From a checkpoint of a small transformer trained on Wikipedia.
Size: 10 layers, width 256, 4 heads of 64, 10.1M parameters.
Architecture: RMSNorm before each block, rotary positions, no biases in attention or MLP, untied embeddings.
Each number is 200 + 30 x the weight over its row's rms, rounded and kept within 0 to 999. Layers, rows and columns count from 0. The size before them is the row's rms in percent of the matrix's.

# gate: layer 7 MLP gate, 704x256, rms 0.0913, rows 528-536, columns 0-255
# up: layer 7 MLP up, 704x256, rms 0.0978, rows 528-536, columns 0-255
# down: layer 7 MLP down (transposed), 704x256, rms 0.0445, rows 528-536, columns 0-255
gate528,102,166,200,210,231,203,222,172,182,213,250,215,163,269,173,202,182,168,177,223,155,180,195,252,261,186,255,198,186,233,226,257,202,237,185,264,223,144,177,161,207,231,199,210,189,180,228,246,167,168,207,186,243,181,245,188,198,229,221,237,212,193,192,214,165,228,221,199,168,225,188,175,228,233,226,171,181,197,159,244,234,230,172,200,210,220,240,216,221,227,190,220,194,205,215,224,188,247,193,158,222,175,196,194,213,180,198,191,212,245,144,165,278,177,238,143,191,211,183,215,196,185,218,149,266,217,214,220,153,157,227,167,195,216,202,214,148,166,220,159,184,177,179,199,186,204,204,179,207,213,188,191,206,220,221,204,170,226,192,196,178,205,218,175,222,236,231,180,189,184,229,101,199,176,187,187,216,193,194,231,213,210,213,138,188,189,211,262,197,259,234,204,204,175,190,149,151,226,211,197,228,171,210,120,223,233,207,210,222,153,180,214,187,164,269,154,190,200,203,256,166,208,202,167,135,192,233,229,196,198,185,166,241,257,212,198,187,206,184,178,152,191,157,223,213,228,197,269,234,202,146,252,188,160,230,192,145
up528,102,192,134,217,212,209,236,192,155,161,190,179,190,163,195,209,190,171,193,139,174,235,218,205,174,244,180,127,200,211,197,237,179,229,145,208,221,210,214,189,187,194,159,172,201,238,206,188,132,244,161,179,216,248,174,159,205,221,222,184,209,212,157,207,211,197,239,209,201,233,271,185,183,234,184,170,204,142,184,188,206,174,246,160,144,255,197,229,189,209,249,233,227,193,212,198,232,192,204,124,201,254,180,172,204,217,162,159,212,178,181,123,163,261,214,174,219,144,203,242,257,198,217,196,135,191,152,178,267,180,201,223,235,222,202,206,228,239,210,168,209,210,215,238,272,184,216,205,161,206,200,224,178,195,174,169,182,192,183,177,158,229,208,204,237,239,201,220,145,223,184,181,195,167,182,180,152,207,198,166,192,202,148,189,213,229,195,183,171,219,225,186,235,203,206,202,162,182,188,200,158,198,224,228,184,155,195,169,221,235,236,160,169,209,201,236,215,172,183,161,184,172,181,215,142,153,172,211,168,201,206,201,185,236,239,242,192,162,159,238,208,196,195,213,167,177,263,236,160,229,209,198,125,257,200,210,189
down528,097,163,215,194,169,205,177,175,263,170,198,191,235,138,193,226,188,195,226,160,195,182,108,175,223,215,205,193,212,273,225,196,207,228,223,183,204,199,217,161,184,191,220,123,184,265,205,210,206,220,197,226,201,248,219,211,174,262,206,165,212,207,235,221,183,128,236,198,223,180,207,182,165,176,203,202,256,162,153,199,141,206,170,224,207,246,220,238,142,213,179,225,225,190,191,259,187,221,210,204,216,225,168,186,199,211,179,198,172,204,191,207,174,240,211,235,211,208,221,199,244,219,176,228,193,234,220,206,145,193,263,195,178,257,202,211,139,211,216,140,194,267,254,219,232,222,189,193,227,220,196,191,194,207,208,230,171,156,216,217,230,190,184,177,190,156,125,136,200,183,169,209,208,213,155,225,216,230,222,214,146,177,165,183,194,164,187,192,196,212,236,217,207,187,210,183,224,248,267,173,213,245,210,224,210,238,174,182,236,196,206,228,194,196,180,172,180,207,182,254,182,243,235,183,199,194,223,237,246,230,194,260,171,238,148,240,176,178,176,248,195,176,241,228,241,192,131,216,256,186,169,210,221,199,228,211,232
gate529,096,179,236,237,245,184,134,208,205,206,204,177,162,213,197,237,184,220,254,184,217,206,200,239,196,186,206,221,214,197,232,198,205,226,265,233,202,187,194,157,178,257,229,164,226,230,223,166,213,193,238,164,183,195,198,212,248,222,254,215,179,218,186,248,229,173,174,256,201,239,207,208,169,174,239,190,220,279,162,202,176,235,198,215,227,219,222,218,179,227,259,213,203,172,266,245,167,218,183,229,232,162,217,182,239,193,231,166,205,198,282,172,222,186,244,214,207,205,172,227,149,197,203,251,209,208,147,261,179,169,202,226,199,222,238,233,214,203,192,181,186,198,262,207,211,216,174,214,170,192,198,144,214,167,195,158,193,209,166,155,193,177,196,221,202,186,193,213,194,192,219,168,167,192,186,219,152,189,208,195,164,180,184,167,240,146,211,250,161,206,204,261,184,164,188,198,134,214,200,188,161,202,198,150,254,172,186,182,176,191,164,223,174,166,214,222,183,200,207,182,115,217,169,194,134,204,204,229,202,242,172,171,201,224,241,159,251,134,161,201,190,203,238,292,165,156,222,160,208,217,169,211,225,200,223,208,213
up529,094,224,201,210,208,195,196,186,267,185,175,184,275,202,179,243,219,208,208,173,215,162,215,179,155,188,148,228,142,180,204,172,212,177,197,215,223,229,264,182,248,160,191,222,133,200,208,161,239,200,177,188,206,215,161,212,195,240,169,243,141,205,176,146,199,277,205,182,161,257,199,180,189,192,237,224,176,200,207,128,209,215,205,241,204,247,202,162,127,165,150,226,215,212,182,232,222,173,210,160,148,196,211,217,205,213,271,244,222,210,220,198,234,198,186,211,194,198,203,217,187,228,261,230,224,227,177,211,199,279,170,194,204,150,199,269,169,209,228,128,231,167,229,187,239,218,139,178,194,182,195,192,183,223,212,183,205,180,176,234,179,219,200,204,235,222,237,182,212,211,185,175,225,239,166,193,191,184,187,199,229,265,226,252,193,219,219,205,214,212,185,173,228,183,159,251,226,196,215,238,181,217,203,237,208,228,243,236,189,203,222,235,184,235,213,177,237,209,221,190,193,192,224,207,222,221,149,222,193,218,227,226,141,256,205,165,238,184,214,209,205,198,259,194,233,222,204,239,205,233,235,263,198,171,247,169,155
down529,096,224,212,200,186,187,182,192,214,235,190,197,152,169,247,192,249,176,211,204,178,212,220,165,191,218,207,178,191,195,204,256,244,171,210,185,193,162,137,195,223,188,241,204,173,224,223,188,176,216,233,161,124,153,180,189,175,153,229,187,180,204,201,188,161,171,245,187,204,165,165,197,221,172,228,225,200,164,163,231,226,199,247,258,184,198,171,146,152,172,178,181,179,217,197,231,219,220,252,243,200,193,245,160,155,221,171,242,227,193,168,249,103,258,212,185,157,155,195,211,205,160,178,159,209,234,211,208,210,205,228,192,181,153,224,147,171,203,161,199,229,193,218,135,241,174,226,155,208,254,186,203,197,167,240,195,122,194,207,130,235,239,226,209,202,181,245,213,232,229,182,167,202,213,154,219,161,220,176,215,190,177,197,228,192,189,212,192,144,184,186,195,182,177,190,221,211,174,255,127,209,209,220,179,192,157,201,200,184,187,172,164,210,144,190,176,227,211,140,175,187,189,203,226,190,216,174,187,224,214,202,213,192,173,222,220,210,161,201,156,163,206,144,243,218,151,218,230,248,176,216,263,197,233,140,223,171
gate530,105,199,165,191,188,217,175,225,178,229,247,172,273,196,253,199,259,238,214,172,196,184,229,250,222,170,214,166,186,217,239,220,212,229,292,187,207,190,225,146,165,252,206,196,216,234,242,217,231,208,182,260,240,231,165,222,222,220,227,243,216,231,192,217,167,175,177,195,216,224,195,231,257,204,197,233,156,180,175,191,143,249,255,206,226,212,221,186,185,197,174,169,170,189,146,214,209,237,168,243,177,178,188,225,195,175,228,169,237,195,216,197,213,240,203,181,160,178,161,189,207,203,219,211,217,176,214,219,175,243,163,233,168,204,184,222,249,154,161,161,232,196,247,158,213,209,182,201,206,256,208,220,204,216,210,181,189,197,266,136,201,178,231,171,170,212,225,214,223,264,205,137,187,197,189,226,170,204,188,205,216,181,240,239,201,217,121,178,194,189,179,153,136,217,164,216,172,255,197,170,192,157,206,209,168,181,174,184,205,193,203,213,224,222,235,227,204,215,180,254,214,226,203,165,213,235,243,166,156,197,193,222,256,236,197,198,149,199,154,166,160,189,226,253,212,148,256,149,184,179,207,199,239,190,225,196,180
up530,107,192,195,213,159,166,175,233,160,203,203,154,169,213,171,226,253,183,158,209,176,227,155,205,211,155,184,239,166,181,170,197,160,215,159,183,221,234,235,229,252,158,255,209,198,233,232,189,177,240,211,200,164,160,203,214,214,139,193,223,217,159,186,246,232,217,193,171,187,220,205,226,145,253,185,200,193,190,160,162,245,252,205,193,215,197,239,237,208,214,229,196,256,255,201,187,169,243,186,174,182,153,187,219,185,176,219,211,217,262,248,164,211,224,192,180,200,227,174,228,183,205,216,178,213,185,189,186,160,198,205,136,204,205,218,194,216,172,258,192,211,183,229,162,185,243,207,221,259,145,186,218,155,255,195,165,132,284,186,229,185,215,191,157,170,218,194,233,229,203,272,175,203,229,171,163,167,202,215,200,170,193,221,176,183,176,241,245,209,183,169,166,246,154,228,211,176,216,177,227,180,239,233,142,168,165,170,196,144,203,187,210,224,223,196,201,232,176,213,168,185,193,135,242,228,205,186,226,199,164,158,220,217,201,246,222,201,199,237,140,200,177,230,247,176,198,211,208,227,225,128,220,215,208,193,166,163
down530,105,232,216,207,174,172,210,249,229,219,167,203,200,154,190,221,210,239,214,251,218,242,226,189,160,235,208,238,200,222,165,125,152,213,217,224,194,247,227,242,197,258,149,216,192,220,193,193,255,231,172,192,204,246,204,241,222,224,208,205,170,173,161,189,220,147,159,214,135,249,157,225,169,218,199,218,220,210,179,218,197,221,221,220,157,223,215,179,178,200,215,227,177,223,194,246,153,232,228,165,200,174,207,224,226,221,194,200,227,225,195,129,199,195,155,185,163,197,209,187,216,211,171,226,227,180,190,222,193,242,197,169,229,248,216,187,255,166,231,158,197,199,165,238,271,158,220,199,142,161,186,252,193,259,197,156,179,214,238,209,195,227,220,202,247,222,205,201,188,221,208,210,201,188,179,160,185,249,209,143,185,201,235,213,189,179,209,244,244,173,256,179,211,212,148,202,152,229,211,163,200,196,189,210,142,175,216,155,259,238,225,266,208,212,182,205,228,157,210,232,189,219,168,203,207,201,233,209,218,179,180,150,234,222,233,143,170,285,179,172,236,186,200,198,200,188,229,204,167,220,276,173,183,173,180,203,156
gate531,101,190,116,241,169,244,158,196,211,162,187,226,232,237,227,192,144,210,191,162,234,183,209,195,221,200,178,259,179,206,219,179,190,159,214,270,237,175,201,177,206,161,225,177,157,192,233,213,196,219,194,187,205,242,212,176,176,221,205,230,205,210,189,201,147,230,236,174,186,166,213,247,206,252,193,243,192,142,194,224,171,189,209,255,236,176,161,222,169,140,191,161,199,188,178,215,232,209,246,185,199,196,184,239,205,228,210,188,215,190,143,167,187,161,169,163,218,229,181,223,197,236,147,227,241,204,188,191,247,182,228,187,204,205,125,157,219,226,217,223,174,159,169,200,244,221,211,200,235,270,175,211,198,237,194,158,174,182,231,213,150,236,278,225,231,212,241,171,141,183,235,209,179,181,180,190,194,190,207,139,222,196,255,238,218,204,162,246,217,208,250,134,160,173,224,254,190,184,244,179,181,200,208,152,209,203,217,157,216,216,168,177,222,215,227,230,158,222,162,231,151,225,133,224,205,237,189,199,200,180,208,181,206,179,196,170,165,176,234,224,188,237,235,151,194,172,199,172,138,182,197,194,190,199,218,170,204
up531,103,203,202,200,211,163,155,162,174,148,228,174,218,162,182,188,196,214,233,201,165,191,207,207,214,179,165,155,188,174,189,174,135,222,195,206,187,219,150,176,220,200,268,210,201,196,193,228,150,177,202,225,204,206,238,232,195,187,184,149,221,268,177,229,232,213,242,184,189,161,197,220,205,172,194,202,229,194,207,194,224,202,235,167,276,219,201,159,181,259,223,201,190,228,122,198,166,187,217,144,154,132,200,189,149,228,211,242,192,163,268,229,225,213,203,175,227,200,199,207,237,132,181,164,241,165,237,180,181,244,132,196,159,168,226,192,195,227,233,212,229,230,249,120,212,232,189,156,241,222,171,203,232,201,180,195,224,222,214,181,201,229,202,205,227,196,202,220,201,189,221,186,186,196,217,207,175,238,136,171,197,152,206,192,193,196,203,241,161,125,209,208,255,218,193,201,194,261,183,157,184,174,168,265,175,190,168,207,184,196,188,190,138,200,245,203,218,212,238,136,230,197,198,189,169,253,179,218,173,223,188,202,178,222,156,243,235,189,237,247,210,237,224,184,165,199,205,210,220,186,274,168,196,230,202,175,194
down531,103,191,178,186,171,229,178,176,225,157,197,240,217,200,184,165,172,175,132,203,194,177,200,182,180,226,245,205,245,192,214,166,198,158,218,226,237,195,228,167,256,207,139,217,215,247,173,197,157,189,225,201,238,194,256,237,191,215,201,190,261,184,204,177,222,226,226,189,226,168,232,197,203,271,201,146,244,172,159,221,242,152,218,219,188,167,151,232,151,223,166,257,173,218,163,205,170,182,181,191,184,205,195,138,200,170,134,187,175,185,161,228,235,222,181,222,201,225,182,193,235,202,206,220,246,187,188,206,131,204,146,263,189,199,224,216,214,202,198,162,214,196,245,176,227,162,198,190,177,201,215,183,193,220,234,151,165,154,219,205,182,180,218,216,223,177,206,173,187,195,201,228,166,193,216,194,185,176,216,217,143,147,201,210,203,200,190,206,222,184,221,227,216,163,183,165,167,238,210,208,191,176,198,145,229,249,154,193,185,204,223,145,173,240,233,213,182,207,192,189,194,202,172,179,249,156,239,257,263,210,187,201,196,207,192,217,136,175,270,216,195,121,171,221,178,167,208,152,186,243,301,235,203,214,247,208,220
gate532,105,208,173,192,188,232,246,196,202,245,211,158,172,252,215,231,199,172,198,141,109,182,159,228,149,206,234,152,216,242,233,221,212,238,153,239,151,226,202,166,197,165,136,223,168,205,160,255,212,220,175,210,168,187,212,238,147,206,212,205,188,225,217,207,215,233,198,150,196,208,164,162,219,187,222,210,199,217,207,166,194,216,175,196,221,223,186,196,154,245,192,174,184,225,235,165,174,189,233,218,231,204,172,187,168,174,165,201,211,189,231,179,239,165,184,163,261,186,235,201,195,179,205,243,206,190,170,262,193,149,184,176,248,251,227,194,220,208,205,194,153,232,192,248,151,176,219,189,176,218,151,248,214,143,224,195,203,185,206,216,240,225,203,160,200,203,222,192,214,204,176,161,228,187,232,206,174,203,261,221,201,200,189,182,171,225,229,170,222,207,177,249,222,218,177,207,212,164,209,197,189,229,118,233,164,195,242,227,215,173,194,163,183,184,222,136,191,178,189,229,182,189,245,204,263,202,195,253,234,230,183,166,240,180,160,208,208,169,192,207,208,235,190,166,272,191,171,166,168,186,111,230,128,187,221,187,173
up532,098,228,227,147,214,218,217,183,201,206,242,206,208,226,251,204,274,257,244,180,186,225,187,141,183,183,244,224,201,213,237,200,154,211,185,217,125,193,188,194,238,213,184,227,143,201,271,168,225,202,197,205,186,213,230,230,238,201,185,230,223,118,191,188,213,164,176,222,160,219,176,231,252,196,249,243,198,243,171,214,192,223,162,222,231,241,216,216,145,234,180,183,205,156,202,205,204,179,184,226,203,138,228,134,238,201,194,197,201,167,223,151,150,247,248,263,198,199,221,203,253,236,231,165,186,197,215,235,165,231,179,221,239,184,185,245,194,183,226,153,193,216,201,176,193,197,206,216,252,223,171,217,155,188,183,181,199,178,166,187,130,175,194,177,246,209,210,192,192,210,207,240,193,178,169,198,172,145,236,196,179,192,242,194,189,216,242,226,180,175,170,213,190,171,152,208,161,200,192,144,249,162,249,195,208,202,212,156,202,234,192,205,181,187,175,211,174,184,259,144,122,213,184,221,178,192,202,235,222,204,186,175,248,232,152,195,222,191,158,168,215,218,216,168,251,170,197,211,150,252,207,179,206,217,180,189,178
down532,101,208,171,168,192,154,173,177,217,227,170,231,227,211,204,191,173,154,225,226,187,178,186,203,200,212,194,148,180,205,189,159,145,195,226,186,170,162,249,203,174,189,228,227,226,168,167,256,211,232,119,160,209,199,209,227,196,140,172,197,212,199,208,200,245,244,230,124,172,163,168,238,242,218,165,168,211,230,255,223,198,197,166,220,170,253,151,262,180,221,210,253,216,159,149,175,221,137,239,172,189,173,196,195,229,156,235,210,227,194,273,171,143,207,204,187,184,237,166,191,231,202,134,170,187,221,228,243,193,148,203,195,217,197,237,184,184,141,224,194,213,222,220,181,226,173,209,205,264,188,181,217,217,159,197,213,181,197,184,197,212,232,210,197,145,164,177,168,182,199,221,213,189,204,209,173,212,151,227,164,198,221,240,195,135,258,188,225,265,161,173,210,168,206,196,227,186,211,254,196,222,204,233,191,199,173,156,258,166,194,156,211,191,171,206,206,151,137,214,248,174,194,208,203,184,199,184,163,177,220,159,235,203,182,212,248,175,218,226,205,188,180,177,260,204,129,217,186,178,187,193,206,192,232,174,206,210
gate533,102,187,208,263,199,184,235,150,203,230,222,220,160,165,208,211,192,215,229,206,180,199,255,129,198,199,157,246,243,194,238,249,225,186,166,146,208,227,160,133,185,162,165,194,183,193,203,243,178,218,213,213,203,275,229,279,141,185,151,241,189,227,172,170,175,225,193,207,180,165,171,182,157,205,184,173,162,253,165,175,208,216,185,225,235,244,221,234,230,143,218,178,221,173,239,167,220,189,235,239,187,177,260,169,209,215,205,197,195,201,195,193,232,180,217,237,203,230,184,263,193,170,236,234,221,157,173,236,189,201,176,160,197,159,187,210,204,204,200,159,187,158,176,176,163,202,200,165,208,161,193,155,235,215,227,194,155,158,217,204,194,222,182,178,189,211,218,181,189,196,146,191,184,197,229,228,197,195,282,259,198,221,188,209,172,225,187,224,170,248,245,163,126,236,168,191,226,189,195,213,196,182,202,174,145,250,226,185,180,190,191,224,269,213,199,182,214,166,164,245,195,213,240,170,163,237,176,211,204,208,216,185,182,238,215,234,224,199,176,151,214,232,229,234,207,140,167,217,147,189,244,185,193,211,178,226,223
up533,094,204,193,204,179,250,205,240,217,212,215,206,161,188,185,259,202,195,231,208,188,243,175,169,206,181,231,190,159,250,213,224,161,206,211,251,119,204,190,205,225,208,227,212,192,175,196,154,190,205,225,228,195,149,185,153,188,178,259,220,206,234,253,246,273,173,172,215,183,241,203,214,193,160,204,229,210,188,191,200,138,203,242,141,197,188,174,187,196,169,205,210,206,224,218,202,195,165,205,194,166,163,204,202,227,205,128,231,170,213,190,158,255,227,221,215,144,146,236,173,176,169,215,152,111,197,225,260,154,141,207,182,197,211,191,199,229,169,212,153,156,233,201,204,145,184,228,174,181,216,170,200,225,214,139,146,167,246,161,208,224,229,160,214,179,186,228,227,198,185,188,249,178,226,268,193,166,227,214,217,225,210,202,157,179,191,158,200,227,164,150,178,198,215,199,216,196,221,189,229,188,156,219,198,172,187,250,254,245,141,204,197,172,183,204,179,192,214,140,199,219,174,195,199,214,242,262,198,161,140,162,237,208,175,184,223,223,204,242,179,208,184,199,177,224,221,177,160,242,203,191,183,252,199,199,164,220
down533,096,254,179,231,201,205,170,168,223,185,175,171,179,198,145,206,188,191,112,177,237,221,165,167,183,205,180,216,193,168,203,179,175,211,167,222,201,253,234,200,221,184,214,195,194,235,195,210,196,225,165,201,193,191,211,164,280,174,166,211,238,204,197,160,201,210,213,200,141,220,216,167,179,243,158,228,198,203,246,199,223,202,212,198,153,165,154,244,237,194,150,184,166,131,190,214,140,133,207,216,208,225,168,181,172,164,216,161,290,185,173,186,195,240,240,203,157,192,231,191,186,191,215,211,183,224,204,155,216,174,219,227,177,197,209,218,258,153,209,180,207,239,205,224,207,221,204,214,218,205,220,206,206,219,183,200,228,161,254,175,181,232,203,127,198,205,188,220,182,149,137,202,185,212,225,225,176,185,251,180,264,217,128,196,225,185,229,220,190,190,216,231,228,216,165,185,231,210,165,178,220,247,158,209,206,173,227,287,173,247,148,198,184,179,207,191,201,181,146,194,161,213,173,247,201,256,166,206,209,267,154,232,201,186,214,176,247,152,224,182,227,217,201,215,208,168,217,214,166,193,156,254,200,249,206,223,217
gate534,099,159,196,224,229,213,182,239,213,184,209,256,180,184,247,221,189,162,230,147,198,204,208,200,157,253,226,154,188,209,174,207,205,185,198,240,186,232,166,216,196,226,146,202,208,171,167,223,182,177,217,270,206,279,209,178,173,209,255,211,211,204,186,215,194,204,165,266,231,226,212,159,220,232,232,198,245,255,203,199,217,221,244,229,139,194,233,206,182,133,218,190,162,217,181,228,182,191,195,214,220,130,184,204,185,164,160,190,231,196,212,211,240,150,243,182,180,246,246,189,184,220,196,242,164,179,184,184,154,204,163,171,194,235,207,217,187,202,203,201,155,169,225,158,212,181,171,240,201,184,230,208,200,219,183,214,189,163,221,221,215,190,205,173,271,226,216,207,219,210,189,216,198,127,194,162,147,206,212,171,182,144,241,275,191,238,264,208,190,201,200,186,201,168,136,186,245,246,224,223,152,165,250,221,253,205,172,187,206,154,184,148,219,224,251,222,151,180,213,179,243,219,260,201,224,202,187,203,179,170,170,193,238,209,182,160,222,217,217,206,220,192,173,200,141,203,184,224,149,244,176,238,198,213,250,205,240
up534,100,191,199,170,203,181,251,174,178,228,235,197,170,237,206,224,132,216,240,175,223,187,246,177,169,271,199,218,209,174,199,210,240,204,189,151,180,191,211,166,169,249,177,190,170,237,139,239,218,188,202,173,201,272,172,175,211,209,200,179,194,198,154,226,237,201,146,219,237,238,176,219,169,207,159,123,292,233,214,200,219,219,213,194,177,202,238,152,227,162,177,205,190,178,255,206,224,211,233,196,251,151,254,212,200,222,236,198,174,211,242,239,227,184,166,157,190,188,227,240,249,236,218,181,199,174,210,197,184,201,186,152,200,176,227,197,210,202,226,214,160,169,190,235,206,175,235,219,195,188,201,233,228,223,219,195,180,171,187,193,174,200,209,91,237,149,219,149,173,214,238,221,207,271,235,224,245,168,139,239,242,209,149,198,191,187,187,220,179,175,223,208,217,209,193,182,166,227,123,203,183,194,178,229,169,203,143,185,238,208,243,228,202,185,240,181,220,182,197,225,243,167,187,174,165,204,187,229,200,211,241,168,192,200,221,203,214,215,207,245,242,164,207,204,216,244,183,223,196,155,218,188,209,269,209,188,179
down534,098,209,205,178,221,190,164,212,231,198,196,175,208,165,205,153,227,209,178,193,183,284,223,230,205,212,197,241,210,215,141,195,200,240,204,249,243,162,170,168,168,215,164,190,247,217,191,162,178,164,266,163,188,184,194,229,173,177,260,163,177,177,229,185,255,171,185,154,201,210,225,194,184,188,243,205,227,262,209,178,197,217,193,247,165,276,182,251,181,183,178,202,183,180,224,239,216,164,151,255,221,209,170,168,233,195,190,203,148,185,223,201,240,180,201,210,206,252,263,218,218,122,177,218,201,169,225,161,199,218,238,200,180,225,171,177,253,194,276,251,202,117,177,205,228,197,133,202,255,218,225,183,240,187,207,178,225,212,217,192,227,224,187,214,205,196,163,157,209,155,228,209,231,185,251,222,193,226,181,217,170,191,175,235,184,270,250,148,221,144,223,194,195,244,157,210,187,258,211,218,221,188,191,202,184,159,181,160,200,180,182,170,263,215,191,179,193,219,187,206,212,228,206,216,197,190,188,225,208,197,152,228,185,150,210,185,181,162,174,185,243,173,220,198,185,231,215,220,238,231,237,244,219,219,222,215,190
gate535,098,148,199,204,218,236,223,234,247,168,190,188,186,193,141,201,228,259,181,222,192,201,204,230,216,163,135,191,238,237,207,206,203,191,183,207,301,205,214,240,185,190,206,215,174,198,192,193,245,170,189,190,188,228,179,196,223,192,219,191,240,165,199,203,185,234,150,198,168,223,183,232,157,220,236,179,219,150,179,187,205,210,210,150,181,153,198,197,193,191,196,228,167,186,192,193,240,192,141,225,231,217,142,191,253,174,257,191,208,223,191,229,237,208,190,178,192,172,172,211,196,217,231,315,216,241,180,228,193,141,183,168,205,222,188,201,235,176,175,201,218,149,165,226,266,191,258,187,153,166,253,222,231,212,131,214,171,185,173,211,178,226,259,164,259,206,192,227,226,263,211,184,179,195,238,194,180,192,197,185,207,172,255,202,257,170,169,174,228,214,187,190,253,212,201,229,172,190,200,179,146,194,206,177,245,213,206,166,210,145,185,219,202,182,178,180,189,212,165,231,189,244,162,183,222,142,221,211,185,225,201,186,209,194,236,200,209,167,216,179,216,145,166,176,172,202,142,225,173,168,111,173,197,221,226,184,220
up535,099,210,210,230,190,233,184,260,195,170,163,136,247,191,207,182,190,184,239,205,180,183,130,156,241,166,223,172,215,222,123,194,228,160,160,188,173,155,237,161,195,207,168,141,239,215,210,195,242,209,178,257,188,209,189,204,199,198,223,210,204,246,234,213,208,168,138,207,159,194,191,188,156,215,207,162,246,255,215,230,206,175,151,202,193,229,223,161,224,189,137,165,183,256,198,209,180,195,185,164,169,196,185,237,127,243,250,210,212,186,205,225,242,223,242,213,220,190,270,215,232,197,203,180,228,224,173,200,205,210,199,232,213,195,195,143,224,180,184,242,221,165,205,169,213,228,169,178,270,140,170,191,219,207,209,213,235,177,166,239,216,141,193,225,226,210,217,235,187,171,218,209,241,216,205,191,243,227,210,205,179,191,187,227,178,168,237,195,168,149,241,158,223,201,163,287,203,212,191,174,177,222,185,204,234,204,226,227,232,281,179,186,174,244,223,230,177,220,233,134,159,190,192,192,181,214,216,209,205,214,241,200,197,197,213,208,210,147,181,133,273,176,210,216,220,232,182,193,207,187,226,183,234,179,183,214,191
down535,095,215,188,179,199,217,238,220,203,239,246,223,218,234,177,226,173,143,171,206,200,188,226,158,154,196,175,211,210,222,189,197,163,206,242,158,194,184,199,215,220,171,219,218,213,222,232,202,224,248,226,179,204,111,219,184,183,157,238,230,199,158,132,231,158,238,184,148,212,161,235,174,197,174,226,200,211,208,224,205,215,199,255,194,168,166,217,224,180,234,223,258,209,203,180,142,232,188,189,165,260,231,152,228,219,218,175,185,185,199,154,179,238,213,227,178,238,189,254,241,143,211,199,220,252,160,187,145,173,155,180,208,192,185,242,176,221,171,138,202,208,216,247,148,176,209,192,165,183,192,171,236,207,195,155,229,203,232,180,185,209,193,223,155,212,200,147,210,192,150,219,198,217,215,166,221,183,213,195,184,189,217,207,191,197,232,161,170,182,211,281,214,249,223,238,154,231,240,172,214,191,177,224,195,207,239,211,196,190,206,219,241,181,242,176,181,186,136,201,257,244,181,152,166,257,152,239,184,176,179,201,233,219,235,196,207,209,208,174,179,172,247,201,237,270,205,218,219,196,158,194,227,250,237,159,248,243
gate536,104,174,194,256,230,196,159,180,179,177,174,161,231,173,217,202,204,205,189,228,193,161,200,250,206,186,185,131,194,226,255,194,159,173,186,229,226,226,274,204,233,280,216,238,180,228,177,206,169,199,226,222,207,227,209,217,166,242,191,170,184,163,114,186,206,147,144,178,198,276,211,167,249,204,221,215,155,192,176,186,261,195,223,209,192,229,211,170,185,186,192,214,222,184,210,230,204,252,156,220,184,241,174,194,178,235,227,219,235,174,189,246,194,180,210,205,188,160,200,211,173,204,269,219,231,238,195,200,236,174,199,230,213,174,182,215,183,223,197,198,153,190,141,177,245,211,213,241,133,234,178,177,215,173,155,142,237,184,236,179,184,189,173,165,201,133,158,215,253,234,209,206,216,220,170,178,195,179,228,225,224,210,197,227,179,156,205,157,244,205,173,165,207,192,180,187,223,186,238,195,200,199,195,180,146,216,158,191,154,223,152,192,161,190,163,222,220,166,198,221,200,217,261,203,233,223,261,237,222,193,215,189,200,125,126,175,203,163,208,188,205,210,211,210,242,233,228,166,178,166,157,190,238,205,224,223,202
up536,103,229,169,194,239,234,191,237,247,226,232,174,238,189,232,189,145,206,153,210,186,111,221,169,148,179,146,221,212,180,174,170,144,175,207,174,180,200,215,174,184,209,165,199,165,187,171,200,221,164,169,225,226,239,173,242,200,213,275,207,182,190,206,265,208,228,235,181,204,185,206,150,129,189,204,232,215,182,191,199,205,152,182,279,203,211,232,222,188,189,274,280,237,230,197,175,190,197,226,213,202,154,209,194,198,172,189,233,250,209,222,235,230,197,184,209,218,160,213,230,203,178,176,187,204,203,183,216,218,180,216,213,208,186,202,174,216,182,214,215,187,177,209,199,227,227,269,205,201,184,230,192,179,212,188,182,197,201,164,238,163,186,175,191,239,253,243,203,173,183,197,176,210,188,185,185,200,204,233,124,221,216,207,210,201,154,195,206,208,220,213,154,243,155,179,156,181,250,199,164,230,207,209,196,187,266,262,206,208,181,178,228,174,157,162,189,253,144,180,222,178,242,286,201,219,238,196,174,132,169,211,195,244,163,210,219,180,219,148,218,154,161,201,134,205,183,170,229,221,178,183,223,207,177,210,223,258
down536,104,225,265,128,170,159,202,162,249,185,171,216,197,149,204,236,206,225,182,171,241,205,265,162,189,196,219,161,229,155,168,204,204,256,238,236,224,211,172,229,178,195,174,181,203,190,237,204,178,254,197,213,152,247,192,226,188,222,191,157,216,183,194,211,185,206,251,186,236,202,148,191,127,233,176,182,175,207,209,257,185,214,258,179,238,202,241,195,192,288,237,216,218,177,183,181,207,189,175,223,173,249,230,237,194,248,237,209,172,235,206,238,257,173,199,156,180,192,227,224,197,228,216,237,199,209,222,162,202,162,208,168,183,180,217,188,238,224,219,197,246,177,227,182,215,228,202,208,205,165,220,240,160,148,163,142,212,236,170,273,153,178,212,206,205,220,165,155,244,216,216,179,197,213,223,245,185,179,192,227,240,174,253,169,184,188,243,208,220,215,225,146,213,207,159,208,193,228,191,215,232,194,142,225,227,175,150,222,187,203,255,206,185,173,146,195,169,188,217,197,213,170,148,173,178,154,250,234,244,247,186,193,211,191,215,170,187,221,209,235,188,205,201,193,174,227,225,271,167,207,211,234,195,184,188,201,227